config.toml
head_dim = 128
norm_place = "pre"
norm_eps = 1e-06
positions = "rope"
rope_fraction = 1.0
qk_norm = false
tie_embeddings = false
beta1 = 0.95
grad_clip = 1.0
warmup_steps = 200
schedule = "wsd"
decay_shape = "linear"
final_lr_fraction = 0.05
doc_mask = true
dataset = "wikipedia_en"
Each number is 500 + 25 x the weight over the matrix's rms, rounded and kept within 0 to 999. Layers, rows and columns count from 0. Numbers have three digits each.

# v: layer 4 attention value, 896x896, rms 0.0191, rows 20-34, columns 0-223
# o: layer 4 attention output (transposed), 896x896, rms 0.0237, rows 20-33, columns 0-223
v20:500461468494498502531488495509501500482462505493541530491483503519467500473525523518496528473467500531488458506507461491485495495455493524502500509550477537508497513493525478521495499530516536486514503544480497539528481524482540498501560466539479512484489507502486527520510491519498534504495476507505510501473498495508504508515491511502493504463493471529480500509504533473480516497559498549502518530506504525539489478502555502495483483480493471500520502527492503534522532493478516478474508498506461516451498449544512500533472504517541512510509501494465549462542528524481501491505478456543469492481459529508522496470507504547505526508511509478511500495496481495473480472455
o20:534537465505512501473509528460536526530507513531489458510490498490487496510502485515485548480489508512487478471511513519469487511513510539472537476506537521506531506502479471505506501512522477487499519495449476449512503474486496518468496505531518518506476497464464473479536528505509493525500497478494502467495522520525473490486509480494500463467535492534503509536502538518474491492509517540506521497462510524542496491505499468494448451481517495485527475490486519517504480535531525510534502535487473500502549524501489535520540508497497516535492548484505514486505525504485545505481521529459431527488504496501507490476502484518480505518541482523493476513526487491481518492457
v21:487458506479458476526482504519504497516487521505498466510522521510517504518501487503512489525459536476557510529513501538471524454531479496441483485485474502488504539486499487503501463471462514537569504475503491507476514503472499520490487527532519525523435507478492499477521461501434472498515470487533534501499510485475502496525518537529515463504506488488489469504469509498504529473470494528521493472485514474518457516527534522477457463490481518495489537517538517490512475490506478503464478514489495452510510522505509480518527442506505487483529514520529520487458477479485524507496488507538506471499461498482498495493488494460487505524504488500516471481523494522466517511489
o21:491501487486508521476528512512453488522533527473484555501514468525497478476455493528494491503499499503516481497467515512502475518535470472508478504517482473498487530487482495495496550474512526495457481539500449526498516453509488513466515475471504501522500466498520466498516487479555539495479488447520501440484511502492510509518495515475522504511509469484514492483537504491564470557493497531522518509496530486503482514519497488465466491519527521470505508541472531525466471458505524485483470530524487469518484511530510499508505499478498472497547520438482501476504512484479508534520476522496524475494464498479484518516493495478523500519528519512442518476458547455502500527506
v22:497488508466517500498510499483495523545488505482493458461517532488503518451494510509487484498461518494492499524483476519527524507532497474476477491505510501459486551504494462492491489506504540503496464524515518531526509517527429509524524521504488514474454482514545510506496497502484535552495492477495485490489490499499476510503499467506536502476538500495543490515522504523506532497453470512484496459485515527493531514463504485478499481505495533485513473462454527509451481500530500497519458488556486517462538446481455480494483486502463513479500500506483526513494476530527515477520519504470514464485547515496525473490500482504489459489498519486455473538499460501465524540517
o22:520489480483478517494512458520491506497474501498533518508492543545476466503541509535474499520499449471492462499517472527481530492525545469473463540487497509484482441513488526491471490499458497480540485485483493469526503511464521504475470503527508527545467471504519517462494499556520475554512485497486551482484514500505507504480489518489532484527498504492535469538478507527542478498526483538523458499489463489479536496497527487511527474475482472458517477468494503484496473494517451526518526424516502509533482556488517512512475514492513495486483463564509514467493499530465481480476504507469471507525490527484511453485513462494500498482504458514473461489529530520500500531500
v23:475442499515503505458457520537521486487516502480439518500448508563502470506508528480519466493514469495496524517488467525507503504483505510524468522513442489491449493473509520477492512482513482529503458470495517492485460515497492488506500555505512546536452491473490510511474492498499496511572482504512540470498532484509514520503495506492539489487519490484497499449519515462532508538512521453483487524481543528537503508547495485488495556552468515493503462483495493511501534481518517496482464501515547536466496548481501553481498505477463478518514495480485492538513516477533492551516504530501490480542532535473565487499466515472499529477484487471510497508494502495512467488505
o23:508498513495497516442519519474487528458530505504511489497493472506486538475515483534484519505522460501486479486554480532513510504460483476496504475520476513548507505490501546492500559528494512528490499491506521526490528464442567457580485505496473518483510480487524511489485474504525481497542536488455492482489488474520546485490506515523506484485504529539503503560515485493488466492489476510507519501501493505477520482472445542530498524510493522470542518501511501478510516494505531496509467486486493506436485564486500478524514484498458469505509486513511505499467513499483522476500455513491474519509533521536545496447552524487506477483533510458459522495580500487481431516483
v24:526515487510499521515478503499485533520491499467528514457499519495512502496520489533543484493508531545511531490522494537492506488505553494523496539542523496496448483502492503539459477493539452468514491496524504461498520542499515489484475531507457548473505506508454508511492500505468492485518512529477528469511479481487543519505494499546484549496527521494496506553486490530513539488488536505495448496479529522548486512520492472497512538553495485467502477548475478497477502522524485483485502558508479468484482532493465517478450488510537528532515465500473523468491479510497518546515496498522502480459509507509532509476519544516493500471456486456475521456480551522487486495486
o24:457506490480492515474481473502466491528553482459516500483511496472501503518497492526508508458498522465466476491516481496476497514497467495513501517510516495515526478521563534516496516520490470504476526441536501499539563504524493465542524500504546518506501543511498493508491477498495454480451492490451497485518482437501487510516447479476480526525502478449508500513528457450494549519521479490513489525522501487475472494470507516563432515532483488501520498483434522537484518501460551508523454508516503459554520461523486562479461459523463494509485528506510480495490478512485541481465515514525500573488498516443466535516488539510484524516476518504491507497520511498483471504474
v25:488480492514510532507516498504467510548466524529510471485553491528456511472528450499527518486416534528491514515524538539494499543487501479453465509484518471518483488493493519547517502490505489542498463515489536467469489504503508525546523523515542515491474495508519483520439489466502460493511507520515537498519499511522530548486531451460494503505481507508494516460484484523473470498535483515485527490484533484491497520474524501494488512483488501544511475494494506526476515496512507476510537504526471511536526500494495451502501511491494496438495490508510474499545480515519495508508477502528540524511474499546486470489528515490529489512517472511454515442516474473496488528455
o25:486475496537521517522489516500466519494521526489506492471519491507471490506521490498477461527506517552487495510524507499565479523542488462565509537504500481484500515530505505474455478506511483509554487502522479514501541508494497470485507519483466501507507504558481545449488499450500501484509467531484530462469516501534498525490512505466480523523472492556508455525531464498492524503495523542493552499490490491507508488515534489529483488511495489509504458548496500523491525505507508500470465548497518512477485455508501537485517487498489508483498524518493490529514525501474530467518489514545473522495456519521526517493509512471495500490498485476489484487497524478486541476447
v26:530518514495491502514536490499496527504499492472497480504458542461507486508464478497524479486502494528467496518507452488476481518503479478508493497484493488460498463490472481521507533539518528504494515528495532498501505510525542484484505509460515476505517483488495505503511495491470503511491532502456518526533451503510520486530466507529509526484521474530502500508495543448496539508500499463502482505483544545491506535470476526505556554470486480480447476507489454494483490461542442516485507495477512528498515544483488486484506476466503500560522494517507486489544460513492528541493522525495521505493512508483486513496518476508500508485535519526512480516483506535480507479453
o26:451467464571500516524506469522483486507511509461494487468501552517542461532458512494506490487495553499475513481473487513527465504498502549500477503478548463463507480485490509480541523520519474489493464554479499484540501529529506493528524470558563477473509519500498577490513462514499493497501490458471493514541491508508464483507503507478525528496543495458462514516486481513506500463490512495505502495481507538495489479454480518503516545535501488478460469532450483509504475481508454483501497514458494471477505492476540428487522527510530484513515520478479466467490522499499489530508506522488505494487509526466489523515494501456482481504519490505503488493507489495491479502474
v27:479462517474483485507501532476486512497475483549494478510490507540490509511511509500503498497521465501548499560459460466566543454465517489529498491537491487515506487521527479521504489523530479451514548527532534489549499511518498514480508516494462450506547482512512480472525502511494440532525470499501482465537498495485525473529516528454501512487478503509488497497506507513497481513471515492499518461500473463481497508505492492477482467468490504526487494520477495525530536474504549488502498485476527546477538490508527507485521496495498492502522492491494512551502514487477476548442521485496508520502515480521491496517441466500479479497524489499490521547485512503481487478485
o27:521508499536468531495505527503510500485501494474487510487501508536490515520508520477480509554517493510450504523489496433483474490503516533500475487505498524453468557512499539524500475513495462467499469510509495520514521467528475521532465443510482535513477491524476492449505467532491518511503527520519525491511528495452509499501474501518476503516516483464488525534522507531495491491511537502503500490502499481454488479501508513481502491487482538470504542465501457523491516518542503508506482482510518516529499486487482550522524548511539500499471496441501497472506544482499502522496492506509505503521523505530517451501532532502505435504496494490483481507529514474470536520485
v28:535516501506492483502528530447510496513500480507498497481455490469515521491473500522478488504549487514503487515526508519501509515508565536490550527508499487500483509496491468491498463504513504499500486448484477470494451484503526496552489488518521498472505512504519483486489526514453509521483477506494490523470514494507476467487448481491531466496512512531523506506508535472496515520488503500554516462490519523501498510504514524519519526496492510481501496523560485504526469523508493531532512522484469538485478495501504506519511491486524502513499530486496471470475474484506499488483509517521507493500510525511487504502479476520483424512471485514457496471510500553497482486492
o28:476467474490510495502490495506499469512474522489501523525458487499511486459526506540476524526514472485495483528453483535492510517452514572461545516496462503515539538519508478537475474538493518499481505484461475475533488489496481501495494512534523479541457514519501501513493504509528559517515496464509524490467451522503485526458494512495505505529546491483523488504493546522429515452492538546486520500532502490496503510468507456537495500471512465536510482520472502536539483528470498495507535504513501498488530497492488516512529514505524467512499469497530522513515502480499499499494478485536537482509497474499466518506523488477477512469497488492470479505471519471484481525470
v29:514506487485511495480510493519516494499478499526505530460547484501504529497474463477485518562470486516511551545524491515478501534516481472505517452497489477529529509460504472472463522525505498512457508517516499508485501493517522530518481520491433483468534466491447494518507480508520505478485524480486512493523472504467499490456460514530440498493462427499491491494510490494533525471490491485498496480503508509475549531527465501493494509507495478481490491544505518453464503498479496495471517468557462499472525516525520491502484515530536470473506463481524523487511483463518516474475510491522474503524513512523470499505499502496555530522536454498519508498523476525504486483523
o29:559511504479519480507500508465450453504510457549463459454481509504468510485500443472494515504533462523516544533530486470494511542513475514461486504545514492463504518510512466519481520465508505488472525476527488516510500515500522480466511553487480505471470514514492475505458470529511567509501460507460475506511526531453519493495504467499491516500502486495519531509533507477538497459480446494498491493477495489554512500512501520478497532496485534504482482491494518457494448491503496499484484474483474505519468499498504474490506519514506501515547503477481465511513448490533506491565527474498515500457576506493499472483475496497464507497498527481517495497499496509521506498541
v30:501486558523491493493515472444545472462473496454515492498530487468525503492514509481512513489530542527490529510509496492481523500474527510489461513543566503511506481484487505493523496504534504475482529494545481491498524521513542529483481541525523517444507480480527508489491486509485497505530505495535500484500555516493511517528545526492510492456507451492521514481488438480511501495492517532474526456510497494527489500472477501488523531503497482518512505441502455495447515510505515516525498504494551541503506522519500512506533538525491536507524503520520516490517484500505507497478492443478541521483476460490491488542512538511475528523473478481541521482509493477487530530522
o30:461499491545496467477512542503481549494465485481505486497487498502528514486451496471502528489492483541491490490493509511529533496516501509494505500473497513490532464494483480496522473515510515481523559500553491549483467452539486534544465459463515513483500543469464506524517518471497544500500501470480484490539471474504503508472516529504487480547508508542495505515535499504495506512451482503497512503536494494512501520527481483523530510495516467477453506515464487462477512453448522533530517498489503500491494525483536495528531507522508456514488506549506531504514464506517499473467498448487573481507541494507515460495462474496503515523515535532466477445537478517506513503492
v31:487498491510446519510480495502457514525508519532513487532497501488469534482481513502464524461509516499517464485482507476515468501505488468519484501515503540475531466515474453499496482485501473493544521491501465480473465486500503513513507536482520486535505497514536532491450560486524489505473520544507546519472472487501515475511506521514506470478533545500457500468456498516484487510521532530494482503511525534541506475500553487507502482490500489508546493520520487510439487493524507536505507501503527454459481544502527518496514519519531533508484482516515501475521472472515484552474493490549473520462503493520468487481486489460490462518511481500491474489465514492468504494519
o31:530483491461462542488468462487545545541489504510470510437503465508478512503482484502504484462531481549516489506493521484529514467519477493486448493492480515507516481510499488500511509504505494507516513472497503508477517486492509511508490480498484463513547474494496499543454483459471478490487468483504509498520496506486523491526478498448487501520497523455486451525499487464499497455476521496518469519482495511472479487539533511488525506518493538495467489486471514542507507527451454513521503516507485469487505497495492482472485525475513483493514500554487529509504524473532468493505517495484499503489488488449534495516490499487499483522497495512519484473495504494506491513520
v32:488488496496526517462495489513486516485470490513506526482504496527490524473524487534522462521489545524500466444504485498477535489497516543486497471495489493501499467509475506506529471520483477509509499479526517496433565488461522498509512501506508502453532523507502499544506535524507521505435510480506511483486504481544496484499494475531480479497518464527475489506496509524510519528515508496463534520524482477482561515543518475493500497512500552516534560477473478488525471528530466519497526513495521499509493494490498493543496473498515466490499527521506506494487467501490489486513479522546498430501522513535506481449525493514528520495478475475526484486524531451529508511489
o32:484506461511521531503498515499532475534478481492461520488543495463516500448470477489504488518491492486450486460506518495496509525501504553522533503510538464502497494483515451518503437515490483512532529492485518524508489504479492501443500507550529521461504499502466497508491517482511504478481431522516522471529480452483476487518472489483503481521507508500501497473516527512505517517469504520539543554516441469530471492539538493481437488535516505489521477545507490523500505472485498482518479487508492464489510543503503454509513502493508537478542527485484479493489482532476511484472475506522518521476540480510523499503513476507517512490502443525532467540483463475480572490515
v33:506494481459507492498524570522499500503460483528473484504500497487489489493494501453524506452488520502517464523478502497513493538525516510519523526466558474484485499551503528520489484531513505507522511474545487426477512493481549519537501500484494505496485495540501474486497475492487484482446466427497522519471472504510495466515497512481555553484459450519505467495502501505481521496508523506508459495504508520527502509492519472507513508544511492508510500517482532497501498463523540498482466484492534431484462513517514531524512492488503544489505494545509492500515514517517466507480512534504506473499524469526509489460509507462542471452503541528514497499509487555465486493481
o33:453495523531496487573508488493514482486536552494474494465509484485470480466486484477480535513488461558490473476493484496502486481451480479484486534526511475486477520423465488530499487509499471498454497558477486536463490442504515519526493531510476519485530527499496485534509496473505543527539507549486545520469510495548463496496506436484492472516534458496511518524483525509493532488518511487500445498533496474476523497530468540453493482484528465489464527527516496531512536499473497476547522504517456512491495507511525543528518487531508505492511470520530493473490471464517503488506484479494490500497496499449490468492499517465509476529503495477480456479514496515502510502479
v34:519521494505507436531469499487497520476448494500490494476504484504490499509544504503492502514480498533520498501498486484526519502447486514514529518520466491508487532464493484470505512508489449518489510476485502492514506476503510492505544532510508494451502480494507473514510473478518522523506471473459534509499523523480507533481488517502540532491486518467502504484497524527509518554492482505519474490529478492532519526515509506511495479476517473477450516460487465515517507506530477471489505525496501496493542517513495480514493483504496509473514496495499518483503560502495493506560476493484485542527531495510506558537474480477548505517500489487498481503477526499480519466449